Part of a small language model's weights.
Training: a variant of SOAP for these matrices, 6185 steps.
Each number is 128 + 32 x the weight over its row's rms, rounded and kept within 0 to 255. Layers, rows and columns count from 0. The size above them is the row's rms in percent of the matrix's.

# layer 5 MLP up, 448x192, rms 0.235, rows 362-394, columns 0-95
size [ 96 104 106 102  98  98  97 101  97  98  96  93 100  99  98 108  98 102 101 105 100  97 100 100 101 101 102  99  96  95  99  90  96]
[[157 101 109 136 130 178 153 146  70 138  92 154 112 151  91 119 130 107 112 108 141 145 145 128 157  59 165 155  85 148 100 154  85 140  98 156 150 144 146  94 186 169 128  87 184 147 104  94 111 134 153  97 153 119 159 181 151 157 147 179 162 121 113 166 119  76 100 136  91 155 117 135 170 144 122  52 170 111 162 162 145 130  70 143  96 132  78 101 102 118 136 133 192 172  85 150]
 [ 88  79 172 192 105 145  93 133 121 134  95 129 114 205 107 132 169 101 153 131 154  69 140 167 130 142 170  69 156 101 162 109 114  89 148 155 106 167 100 140 121 159 128 164 149 170 114 167 118  80 136  90  24 134 220 130 121 106  88 100  88 127 122 126 123 131 109 175 186 110 108 145 141  90 122 164  97  48 164 143 109 121 108 101 167  81 158 154  98 111 137 105 208 134 156 143]
 [137 139 157  95 153 129  85  82 150 125 157 140  95 107 156  62 150 141  95 173 125 132 108 135  73 112 107 175 113 186 115  83 150  97 164 152 148 154 156 162 115 155  77  84 154 140 130 121 162 167 125 148 188 170  83 148 147 154 151  97 137 115  97 127 118 168 109 136 120 146  68 180  90 210 131 101 132 134 136 128 103 154 180 178 139  98 109 194 101 157 132 117 143 138 146 125]
 [139 125 122 126 119 135 163 143 130 135 152 115 149  99 159 165  98 161 131 149 173 140 146 121 128 107 118 125 145 129  86 151  50 151  66 128 183 134 134 181 185  64 196 162 137 121 161 193 113 128 106 132 126 103 128 106 122  96 132 196 114 195 173  92 116 122 106 171 144 129 126 118 152 113 163 156 119 121 134 178  66  99 134 148 129 132  97 167 136 102 150 118 212 162 122 139]
 [ 51 138 114 142 144 121 123 119  91 156  80  65 144 122 137 150 145 109  51 107 132 143 160  90 146 154 159 122 129 126 190 115 102 147 131 121 136 165 170  93  46 124 126 113 130  78 141 169  98 134  73 186 148 152 160  85 153 127 188 129 114 171 113 111 125 110 153 113 148 112 149 181  96  58 162 116  99 172 117 141  91 106 147 119 103  77 106 120 130 136  73 190 198 142 129 178]
 [124 133 123 123 191 170 129 165  73 192 146 126 113 144 143 117 125 132 102 148 113 133 163  97 125 127 122 146 148 165 180 103 187 151 129 122 161 170  99 107 134 136  80 149 138 121 110  65 188  54 138 163 132 150 103 116 103 160 100 194  93  94 142 125 120 135 131 117 117 137 118 145  86 148 150 167  86 159 122 170 165 136 171 183 164 209 120 107 105 125 177  64 116 160 147 144]
 [138 100  85 129 134 103 131 154 151 229 134 140 184 115 150 118 124 143 177 166 164 174 136 153 158  75 133 147 155 154 119 155 110 147 131  92  96 124 124 176 151 149 101  77 111 164 150 130  86 134  80 172 113 186 101 159  98 154 138 110  42 100 121 129  89 156 124  83 142 107 142 143 128 137 182 148  76 125  88 114 130 132 193 192  91 138 138 141 115 123 133 108 171 132  92 123]
 [112 124 154 165  63 192 146 115 139 166 163 106 212 135 113 140  98 114 107 157  85 175 100 125 205  96 145 170 221 135  95  85  85 129 105  97 202 181 135 116  81 123 145  98 208 172 116 113 173 140 155  82 100 114 121 110 154  82 105 151 143 109 150  96 102 177  98 120 144  36 106 132 118 117 157 110 143 139 193  73 118  95 117 105 114 102 157 153 111 105  60 147 161  97 108 104]
 [105  86  80 157 143 162 130  96 108  70  97 151 125 172  90 137  85 113 110 144 171  73 151 128 180 136 113  71 139 122 125 128 134 128 120 116 112 172  85 130 159 161 139 119 135 166 144  91 109 171 141 132 109 162 136 142 143 165  82 111 111 102 169 147 145 143 137 110  77 131  51 147 179 137 149 118 120 136  71 101  88 163 131 156  57  91 131 116 146 145 123 134 129  55 131 150]
 [111 108 181 141  85 169  79 146  66 111 158 146 129  99 116 124 121 133 127  81 160 137 149 161  76 180  71 117 146 108 176 139 139 118 150 129 120  97 145  75 115 185  66 114 157 119 113 183 134 176 105  96  93 107 182 135 144 203 116  81 123  53 166 149 110  99 129 115 124 139 141 119 118  84 164 127 168 160 167 132 154 166  79 124 147 132 160 211 140  94 103  83 157 135 135 174]
 [143  80  51 123 148 111  94 160 135 138 112  94 117  99 126  52 150 108 151 153 180 159 141 117 139 182 115 127 132 120 197  74 142 139 108 116 182 169  51  84 161 163  92 129 108  98 128 158 111 184 147 113 145 137 148 120 134  53 167 156 150 134 133 116 134 133 146 113  65 143 119 159  94 117 126 131 127 121  93 170 128 124 100 130  91 144 115 139  88 126 121 119 110 118 104 189]
 [112 138 122 120 202 135  97 106 139 107 111 144 158 166 141 110  80  84 113 126  87  99  91  97 111 167  82 144 153  77 159  79 134 102 165 164 167 120 111 149 134 157 116 115  81 183 125 133  88 111 112 161 142 139 109 133 105 143 106 102 135 157 192 138  98 115 127 110 126 139  60 101  89  64 102  90  73 104 140 166 108 131 200 129 129 135 115 150 164 113 123 107 104 144 119 145]
 [137  70 153  83  73 118  41 147 131 114 142  83 173 116  70  90 147 100 119 143  98 126 121 103 163 111 100  91  57 153 117 166 132  68  89 179 149 112 120 164  83  98 134 137 148 117 113 156 120 134  38 127 117 138  98 140 135  94 127 125  94 123  87 133 109 149 179  87 154 167 109 131  97 164 125 157 152 111 105 123  66 114 111 167 143 142 100 136  94 120 144 139 124 143 101 111]
 [ 94 170 142  63 132 123  57 146  73 101  96 119  80 170 138 136 123 118  95 112 107  18 100 105 139 101 103 152 170 130 152 115 131 147 146 173 135 109 125  81  94 125 150 118 168  98  84 109 172  66 139 112 123 128 109 151 100  95 116 124  78 111 115 119 133 122 133 163  81 120 132  69 114 185 171 144  70  76 163 189 164  75  93 153 104 151 195 132  62 133 159 103 127 118 106 118]
 [179 120 128 150 148 145 189  85 105  99  86 157 119  90 147 115  80  78 188 107 148 104 158 148 138 142 103 152 134 100 111 151  76 109 110 182 132 102 140  88 154 131 126 124  83 103 151 109 172 137 112 125 127  54 189 135 168 167 156 132 128  97 117 103 129 191 128  78 146 153 131 156 182 151  92 122 128 143 145 171 146 126 188 115 118 121 110  84 100 101 138 122 144 152  82  72]
 [ 99 115  82  87 147  87 135 154 163 138 119 142 119 155  88 155 177  99 153 148 142 118  70 136  80 123 158 128 122  56  81  91  78 109 166 159 153 132 133  85 174 142  89 102 129  85 141 106 168 138 106 125  58 129 157 127 144  99 158  70 160 149 126 158  89 137 129 141 104 141  89 141 131 131  92 192 122 197 141  85  72 182 102 144  91 142 112 112 151  84 154 108 141 139 118 150]
 [175 119 143 109  21 128 103  86 109 172 144 132 177 146 102  98 155 182 135 140 112 157 115 156 104  96 122 125 167 121 124 112 141 109 152 189 170 113 151 166 124 130 113  86 135  88 149 130 103 139 140 149 128 144 101  86 137  77 102 125 104 191 114 119 112 144 103 108 183 104  94 124  98 103  82 118 130  77  72 124  95 109 142 122 152 138 167  97  92 144 144 127  99 156 161  92]
 [144 175  71 155 153 130 153 153 127 150 107 122 122 162 151 112 150 164 117 143 106 152 149  92 112 104 132  72  57 144 149 174 107 175 104  93  93 109 148 140 108 121 121 182 140 146 132 124 105 113 135 151 139 157  93 143 141 172 137  84 137 154 160 187  98 135 141 113 167 169 186 209 126 132 140 112 122  86 153  81  97 119 142 100  61 111 105 114  67 119 124 194  98 126 178 114]
 [109 172  80 154 125 159 144 117 129 165 146 130  91 121  99  42 135 104  98 123 145 109 100 176 133 125 162  89 117 176 130 122  93 114 102 102 151 106 195 173 140 132 122 191 136 128 112 136 157  79 214 132 134  64 131 118 147 152 134 123 125 106 104 108 125  92 119 179 159 100 128 149  90 149 133 162 116 160 116 104 175 115 135 120 143 164 103 114 116 135 129 160 156  91 118 146]
 [133 144 194 118  84  60 113 122  70 146 135 121 102 134 123 173 120 117 119 114 157 109 138  79 131 103 169 171 161 126 114 149 187 164 153 104 152 154 120  92  85  95 114 137 133 116 147 146  64 107 148 165  97 116 147 172  99 139  68 146 165 106 108 156 140 123 157 155  98 164 110 138 134  69 123 121 130 105 115  83 163 169 109 155 142  68  72  38 122 165 122 125 208 138 145 152]
 [ 82 149 120 110 137 195  50 107  72 138  93 119 115 131 107 115 103 155 166 134 115  81 129  99 170 173 137  86 127 154 167  73 175 182 130  82  93  95  77 110 152 103 179  94 113 186 133 137 111 170 141 103 172 172 110 186 125 132 130  96 129 144 128 101  51 174 172 125 109 186 138 134 155 107  79 136 102 126 143 132  93 125 159 133 151  85 101 126 158  72 127 144 170 122 103 111]
 [ 19 112 123 123 115 183 126 187 114  88 151 120 151 127 197 136 152 122 122 110 131 132 158 123  70  62  91 120 134 145 114  99 146 131 135 183 117 117 171 112 160 123 171  92 166  95  94 144 136 139 139  72 111  90 130  36 125 144 171 163 139 164 185 112 154 120 118  86 181 146  83 119  64 123 123  80  97  90  94 124 174  91  46 150 162 103 106 103 188 154 163 113  76 128 105  63]
 [160 108 139 100  90  98 113 116 161 108 160 118  98 119 156 141  95 116 139 156 140 149 149 145 162 126  73 155 150  77 165 149 171 175  54 169 152  85 127 117 106 133 144  87 172 172 104 146 122 104 180  89 106 148  90 122 157 108 216  95 109 158 150 137 130 155 165 152  55 108 170  98 109 103 182 156 115 197  69 111 184  77 166 125 147  74  89 136 168 112  82 114 101 148 148 188]
 [109 147  95 147  36  72 101 116 136 120 107 140 130 102 136 100 184 101 149 116 116 133  76 185 190 114 144 149 130 167 132  87 157 125  80 159 116  73 126 123 122 125 127 129 121  85 135 131 110 106 129 129  91  86 115  90 136 126  89 107 173  99 120  85  97  94 164 120 108 123 186  74 177 126 150 154 150 200 106 126 147 174 153 114 161  73 215 157 155 146 169 127 131  99 175 111]
 [102  66  51  97  72  72 121 123 125 113 110 127 107  80  88 107  92 172  73  55 111  38  64 122 127 126  90  91 152 112  69 182 149 168 149 179 209 144 129 122 126  71 153 107 119 132 121 170  89 137 130  45 126 149 151  85 130 104 116 123 157 127 130 115 110 112 144  68 101 152  88 150  90  98 129 112 167 117 124 161 143 115 126  77 186 160 110 123  87 154 117 146 130 151 155 145]
 [143 182 190 124 117  63 141 127 131 124 145 126  73 141 128 114 177  93  63  87 115 130 139 117 118 108 107 161 144 107 110 123 164 104 102 130  93  82 133  97  63 158  89 127 161  96 108  65  82 147 102 121 130 173 171 107 157 138 121 146  75 164 163 198 127 137 139 129 149 146  95 110 159 140 223 134 136 108 148 134 184 109 159  87  51 150 120 130 155 164 148  76 125 173 119  92]
 [ 72  37 170 114 143 125 191 151 119 164 147  82 150 102 129  78 128 153 125 148 134  97 112 155  98 120 169 125 149  91 171 121 144 107 137 136 144 131 144  97  80 149 136 122  87 174 169 121 137 111  96 181 106 119 153 145  84 137 143 155 134 164 129 126 160 155 101 121  37 114 167  93 174 154 153 141 156 132 149 139  90  27  75 111 110 111 144 110  93 143 111 108 119 106  87  78]
 [ 80 114  38 195 133 194 181 122 145 169 156 143 114  77  63  92 129 149 127 113 130  67 123 157 111 145 142 203  96 136 179  93  84 142 107 153 132 110 156 122 129  98  96  90 149  69 149 131 150 189  90 105  89 161 138 113 134 187 115 139 146 139  91 150 138 117 137 110 100 139 128 136 178 150 115  83 168 104 123  99 108  97 134 133 104 111 131 100 159 169 109 218 114 113 135  91]
 [119 164 144  90 142 155 178 146 144 122 106 114 108 120 172 113 175 101 109 132 108 108 133 139 154 102 143 137 111 100 116 100 163 132 125 183 127  99 176 115 152 121 150 127 135 157 124  57 125 109 138 138  81 103 162  74 108  77  91 113 167  84 158 102 142 124 119 169  89 127 130 136 132 172 132 122 182 129 145  90 141 121 197 135 103  94 114  93 145 148 205 111 168  79 137 113]
 [142 100 138 146 104 114 180  92 114 145  71  79 111  51 113 112 110 104 113 143 166  70 110 112 114 131 138  98 139  88 104 139  99  75 108 118 134  87 105 114 169 108  87 131 157  72 128 151 109 100 144 181 112 146 160 102 133 139 132 102  34 141 183 184 127 155  68 127 161 189 129 125 126  82 117 141 142 100 152  37 124 193 144 125 126 147 190 133  57 198 137 112 128  97 134  76]
 [ 61 125 123 115 102 138  95 111 110 112  78 120 158 132 156 140 139 130  65 175  87 177 111 169 141 143 132 156 137  98 133 108 164 117 159 120 176 177 151 117  95 127  93 121 202  84 108 237 112 139  70  88 130 121  88 148 118 125  52  94 176 125 126 105 173 146 175 149 147 125 103 118 201 115 133 121 158 173 109 115 135 144 104 136  98 166 149 147 136 175  84 118 136 106 106 148]
 [125 124  82  84 136 142 140 166 134 142 182  86 167 169 173 138 180 117 135 102 104 144 144 118 149 159  86 149 169 178 101 126 118  93  94 136 174 167  95 157 123 135 124 181 142  97 114  94 135 133 157 167 120 112 139 140  95  91 140  99 146  95 125 126 112 136 210 149  86  83 137 184 146  62 116 140 107  92 110 158 134 139 140 121 141 129 105  63 139  94 159 132 166 100  15 153]
 [140 100 156 104 153 180 148  92 133 196 100 118 133  69 117 168 124 115 149 114 124 158  99 110 187 152  58  68 146 151 157 152 114 145 139 170 106 164 102 135 134 131 129 159 164 134  83 144 124 199 156 102 132 161  86 140 131 125 105 161  78 108  82  57 207 147  92  92 168  81  92 111 107 120 165  97 134  60 134 177 147 152 175 119 134 114 128 135 124 130 119 164 139 124 127  99]]